From a checkpoint of a small transformer trained on Wikipedia.
Size: 9 layers, 3 heads of 64, MLP 1536 squared ReLU, 49.4M parameters.
Architecture: untied embeddings, some layers without attention.
Training: a variant of Adam for these matrices, 781M tokens, 5183 steps.
Each number is 128 + 32 x the weight over the matrix's rms, rounded and kept within 0 to 255. Layers, rows and columns count from 0.

# layer 5 attention output (transposed), 192x384, rms 0.0671, rows 77-123, columns 288-319
[[174  88  87  86 136 189 161  67  75 118 141 118 107 119 108 186 134 116 130 124 121 118 105  53 153 131 140 134 126 119  72 142]
 [129 126 190 156  71 124 145 104  97 105 128 154 171 106 173 140  99 167 148 194 181  83 158 107 142 157  64 164 155 100 102 150]
 [ 90 170 127 143 124  97 130 139 104 225 142 157 155 136 149 152 113 189  47  53 146  89  61 123 155 155 152 109 129 117 154 174]
 [126 114 195 135 152 137 151  75 147 174 165 156 100 142 141 143 109 126 140 104 107 115 102 121 180 111 151  91 127 117 130  51]
 [ 68 108 100 192 104 165 149 152 111 122 133 142 141 143  79 134 119 127  91 150 196 101 161  96 132  98  99 152  98 105 147 183]
 [151 175 131 105 145  96 116 121 212 105 112 206  96 112  77 150  90 115 139  92 101  56 168 160 161 137 171 153  83 102 138 118]
 [178 134 118 164 144 106 180 123 107 106 110 155 150 127 192 110  93 101  80 116 134 153 172 151 108 142 120  65 107 145 144 170]
 [139 136 144  99 148 132 151 182 158 134  96 113  91 153 152 123 145 141 127 130 119 103 135  98 125 132 143 123  71 109 132 134]
 [121 163 171  69  89 144 161  89 106 149 142 124 174  98 115 155  91 139  80 183  92 126 148 100  76  99 151 146 118 139 145 136]
 [164 141 109 116 139 114  79  93 123  98 148 136 132 127  91 109 139 186 151 154 102 103 128 174 175 101 116 133 153  76 111 110]
 [125 124 138  90 136 150  90  89 135 117 131 157 170 185 134 133 148 127 108 102 116 128 189 110 116 164 159 141 146 106 134 117]
 [168 143 136  49 173 153  73 133  96 123 122 135  98 136 169 135 118 141 114 120 132 114 171 145  81 144 132 110 120 125 143 109]
 [131 135 120 139  92 121  84 166 138 154 137 146 119 157 176 121 113 122 140 156 140 147 104  75 106 156 138 157 177 139 139 122]
 [115 131 105  48  71  94 110  96 128 139 111 123 136 113 111 112 143 143 123 114 112  86 114  88 189 117  70 129  97 153 107 149]
 [147 159 142 151 107  97 113 202 111 177 118 105 101 115 123 145 157  90  91 140 118 120 152 106  85 100 193  96  91 181 140 190]
 [ 72 130 136 100 115  99 107 134 130 119 188 119 129 157 142 142 135 150 144 126 138 137 122  98  63 152 150  58 164  61 172 103]
 [127 144  98  66 212  95 125 152  88 149 122 145 151 133 208 149 117 139 148  46 118  91 142 103 174 152 153  77 113 146 122 232]
 [106 179 107 158 153 145 157 162 125 134 131 154 101 151 154 134 108 154 108  88 142 182 146 106 231 152 133 156 184 133 109 224]
 [152 123 101  75 110  69 136 133 127 141 116 148 125 121 123 171 188  66 162  84 113 124 110 110 108  50 141 134 133 111 100 124]
 [174 169 114 157  91 142 151 198  95 152  96 216 142 127 114 114  99  66  82 129 150 159 138 169  95 140  95 107  75 180 131  69]
 [147 127 103 125 159 168 133 138 188  94 118  93  78 140 165 115 118 168 184  87 131  38 164 140 175  91 120 117 149  88 142  98]
 [122 124 175 199 131 113  67 150  77 174 129 122 146  91 173 138  98 122  94 133 129 129  85 150 108 142 106 108  90 137  98 107]
 [127 101  97 112  80 128  98 108 175 108 112 116 143 129 102 145 141 146 100 156 117 154 138 124 130 151 139 114 134 154  96 125]
 [136 111 139 118 125  94  87 108  86 104 160 132  90 101 182 140  99 125 146 155 166 125 198 136 174 123 137 108 135 127 120 161]
 [115 122 154 116  63  92 110 219  98 172 115 144 165  95 139 196 106  84 115 131 158 165 131 140 108  75 159  95  47 137 170 110]
 [154 223 181 153  90 159 171 125 123 168 142 170 161 114 135  86  39 110 136 107 110 161 123 102 127  85  88 105 116 135 158  96]
 [229 144 126  18 105 165  70 117 151 145 163 101 116 154  85 100 132 156  98 125 104 142 168 111 118 172 138 124 102 150 114 107]
 [138 136 114 141 175  77  79 145 158 128 134 180  74  93  61 135  77 130 122 102 184 137 162 126 136 118 139 128 181  78 161 178]
 [123  87  98  95 146 103 155 157 165 156  89 148 160  91  57 134 157 164 118 129 131  93 140 131 103  93 143 133 103 111 121 125]
 [137 142 157 191 130 138 112 135 145 131  68  82 124 108 121 109 144 122 115 148 142 159 123  90 126 162 117 160 128 140 118 110]
 [148 101  89 134 181 137 181 148  85 160 170 132  94 116 177 137 102  71 148 148 126 167  81 116 109  68 102 139 156 138 118 120]
 [189 127 109 148  86 105 151  98 150 123 164 148 157  92  66 137  90  95 128 129 134  91 139  97 145 125 142 137  98 143 116 132]
 [140 124 103 119 172  95  99 193 126  77 159 143 114 112 162 133 185  94 152 144 128 172 126 148 126 120  42 171 135 169 129 118]
 [ 85 114 110 153 172 102 138 113 111 148 160 121 135 156 124 136  86 116 152 116 167 113  98  98 128 161 150 120  85  96 198 108]
 [115 126 115 115 112 112 161 143 159 116  94 137 132 135 179 168 100  91 101 168 124 194 100 107 122 111 139 130 112 165 112 148]
 [103 140 125 112 208  90 172 239 100 112 148 139  68 147 116 177  89  70  85 135 122  82 106 138 117  97  70 113 141 208  96 103]
 [192 172 126  83 170 124 149 102 147 161 114 115  98 128 129 158 141 127 107  83 120 119 109 105 135 129 134  90 117 147 140 106]
 [180 122 136 178 101 106 108 136 160 168 157 147 145 158 112  91 121 165 154 132 133 100 166 127 148 137  99 123 133 137 143 134]
 [121 157 156 108 114 104  25  90 128 105 137 114  89 181 118 105 111 105 186 171  95 163 130 145 148 123 195 146 172  60  97 139]
 [ 93 146  95 170  65  87 144 131 109 105 143 130 195 113 170 112 121 153  97 114 185 149 132 100 121 137  99 108 115 153 135 173]
 [125 128 116 110  68 164  77 126 117 122 149  96 154 112 126  40 137  81 176 164 118 160 140 133 170 166 128 136 125  74 113 171]
 [193 119 201 139  82  96 127 120 122 146 148 119 132 119 144 140 121 157 137 124 117 139 102 136 151 127  75  89 112 156 104 133]
 [100 151 128 109 153 117 115 107 133 149 131 141 147 124  92  99 115 114 120  93 106 116 205 156 103  77 129  94 127 130 123 211]
 [ 84 166 170 127 160 108 117 162 106 110 124 202 101 108  99 184 144 131 115 170  61 119 180 154 111 155 116 132 104 153 147 135]
 [138  75 132 131 127 151 160 137 118  83  49  94 151 135 179 169 131 128  85 125 162 109  91 170 105 154 155 133 181 133 124 120]
 [159 142  87 131 149 153 163  95 165 134 109 145 197 118  87 155 126  97 178 101 114 112 109 167 130 168 122 148 120 135 110 122]
 [180 210 133  81 145 189  78 177 108  76 141 150  94 218 109 109 101 128 130 166 122  84 171 102 107 120 139 176 108  91 135 109]]
# layer 5 attention value, 192x384, rms 0.0628, rows 78-123, columns 288-319
[[ 54 125 150 122 146 130 129 162 160 146 140 217 169  92 179 165  52 113 198 140 164 136  88  76  77 208 142 115  87 132  95  45]
 [119 120 143 154  61  93 129 148 112 236 186 110  98  91 138 130  86 198  63 131  99 131  87 160 130 124 153 120 126 140 178 145]
 [129 143 132  66 130 155 153 120  95 188 152  95 122 135 107 120  96 158  87 127 154 153 151 182 106 167 146  77 156  94 121 185]
 [ 77 139 105 132 174 137 124 145 134 118 130 205 134 111  89 159 122  64 109 131 126 111 160  75 127  73 127 155 154  99 132 141]
 [114 172 128 140 137  78 163 138 158 148 123 141 102 155  88 130  89 145 179 123 123  62 119 133 134 159 173 161  91 119 133 110]
 [144 105 146 127 118 111 175 109 143  73  81 147 160 176 216 101 106 107  97  99 155 143 103 169 128 121 154 120 147 130  98 169]
 [167 174 179 131 102 129 145 121 163 192 134  64 127 110 145 133 174  91  92 127  82 103  76 168 172 159 143 133 100 155 133  93]
 [129 123 146  68 129 166 107 123 143 104 115 132 127  82 140 146 106 126  46  85 172 143 110 146 108  74 114 124 145  87  98 134]
 [127 142 147 148 213  93 103 158 129  74  85 129 120 138 112 126 128 159 196 131  80 119  91  79 140  52 144 135 124 123 122 112]
 [107  94 118  83 126 147 130 126  81 120  88 108 128 189  47 152 113 177 120 144 136 118  87 151 102 136 114 172 107 144 133 142]
 [ 57  65  94 111 158  99 162 151  78  88 124 148 129 100 156 123 129 175 127  85 179 145 128 142  86 159 131 137  96 117  80 125]
 [112  97 117 161  93 127  64 157 175 165 124 141  95 136 153 140 164 131 116 158 117 124 112 115 146 133 131 116 158 128 164 113]
 [168 106 120 116 117 118 119 144 164 136 120 130 114  98 136 142 137 120 142 139 146  92 101 101 121 150 127  98 110 183  64 151]
 [159 154 146 116 110 135 126 133 190 143 131 124  98 161 121 120 139 111  42 112 127 153 143 114 151 120 185 122 105 106 112 125]
 [130 105 137  80 117 134 110 117 148 169 156  89  91 226 106 103 124 106 105 116 168 107  73 150 137 129  96 115 159 128 191  95]
 [152 143 113 150 183 129 105 168  19 128  93  87 153 139 162 148 106  94  96  71 105  79 141 134 214 160 151 103 131 129 171 149]
 [119 179 131 139 126 149 175 111 106  93 133  84 158 130 112 137 108 202 182 143 147 108 163 140 136 105 129 132 155 120  72 159]
 [105  46 129 114 152 130 155 113 137 197 131 118  64 136 175 115 164  78 186  97 127 105 140  85 150  77 150 140 143  98  78 178]
 [131 148 147 174  73 107 117 173 132 167 111 145 141 133 125 176  70  83  70 185 144 178 123 118 125 141 117 125  87  98  85 154]
 [143 156  88  92 130 127 172 126 111  58 147  94 124 163  99  81 156 123 209 150 105  60 187 137 164 104 130 119 130  60 213 114]
 [112 139 134 128 139 152 106  88  83 134 143 149 133 118 168  90 106 141  91 199 137 111  64 113 163 183 168 120  92 134 129 124]
 [122 123 138  98 115 178 110 116 167  65 123 100 159 125  67 113 119 121 128 192 125 139 145 113 176 140 117 127 105 168 108  81]
 [ 82 110 121  93 116 129 129 102 133 123 138 131 116 165 143 104 101 136 186 103 169 175 195 116 121 127 161 135 110  82  96 132]
 [ 37 111 168  90 115  92 119 134  97  44 113 106  93 218 105 172 113 109  75 181 154 212  87 170 206 119 136  84  82 154 142 114]
 [166 179 146 121 118 138 124 151 114 138 143 179 153 168 106 139  71  91 106  78 153 159 110 134 145 155 151  99 157 110 168 117]
 [223 163 107  93 123 113 107 147 165 133 119 110 104 154  78 121 110 163  84 103 150 158 156 114 153 157 120 146 148 200 126 162]
 [ 94 129  97 132  99  97  91 108 162 122 133 152 110 115  53  90 108  80 124  78 156  90 138 152 122  80  96 165 113 110 131 167]
 [142 110 135 114 129 141 140 120 131 157  76  98 164 167  78  97 143 129  64 163 134 140 119 107 154 110 164 157 131  93 123 166]
 [147 145 152 148 112 124 116  93 136 136 136 112 192  85 104 140 147 157 188 149 149 105 117 166  91 144 137 163 127 170 124 117]
 [140 101 121 101 162 168 127 103 130 111 163 147  32 126 131  96 168  93 163 174 166 166  42 102 134  70 125 119 150 123  80 115]
 [154 116 122 111 102 137 121  87 118 103 121 135 164  74 109 168  95  80 103 171 119  93 101 117 164 103  99 134 128 116  48 165]
 [188 134 168  86 178 187  61 136  75 164 124 124 155 152 121 101 157 122 161 137 163 162 149 167 122 145 190 202 138 123 193 154]
 [ 85 145  83 144 116  49 164 120  85 168 113 114 144 153  72 142 109  99 107 163 213 137 136 190 126  90 106 118 117 132 217 150]
 [119 127 127 140 139 137 120  90  81 118 135  74 113 137 156 130 106 169  99 105  96 156 159  82  87 130 163 131 151 124 146 182]
 [122 129  88 137 134 141 123 204  85 141 190 135  92  93 136  88  65 105  73 145 138 136 132 135 112 117 109  87 145 149 105 113]
 [128 136  80  98 146 110 168 117 160 170 109 141 116  96 138 141 145 172  78 144 147 148 140 122 138 106  94 133 130 112 116 127]
 [228  98 101 163  83 102  92 150 145 135  66 134 105 115 114 122 127  98  67 124  97 146 188 108 147 159  97 105 155 115 129 167]
 [120 138 135  81 155  91 152 179 153 107 137 155  99  87 153 160  85 115 230 152 150 145 107 133  71 127 167 148 137 124  87 134]
 [145  62 152 190  95 112 124 152 106 153 172 128 160 147 162 143  77 112 107 151 180 127 117  99 136 121 126  86  73 154 171 137]
 [ 95 151 109 116 175 104 120 127 114 104 136 122 152 156 129  92 120  80 151  81 152  92 136 149 151 221 135 110 133 100 155 130]
 [134 144 176  90 129 130 120 169  79 182 152  97  98 120 171 122  59 174 120 111  95 145  99 122 150 152  99  82 146 104 140 122]
 [103 115 102  82  97 138 111 111 134 104 111 159 138 136  82 112 111 134 108 131 157 109 116 156 156 127 122 151  81 204 109 141]
 [ 75 104 168 135 148 138 148 137 156 180 134 160 134 107 131 145 149 142 151 174 104 109 163 159 110 143 150 117  97 120  94 186]
 [102 119 114 126 147 142 172 195 193  73 117 112 173 106 125 166 148 159 199 175  80  84 122  75  94  96 127 123 143 161  75  96]
 [181 126 137 168 122 138 120 126  97 170  56  83 142 105 112 138 127 142 155 139 129 116 134 127 144 172 156 152 141 100 155 174]
 [174 178 108 162 173 129 123 182 114  83 157 151 122 134 120 127 117 100 163 146 146  60 122  96 131  90 121 148  80 124  90 207]]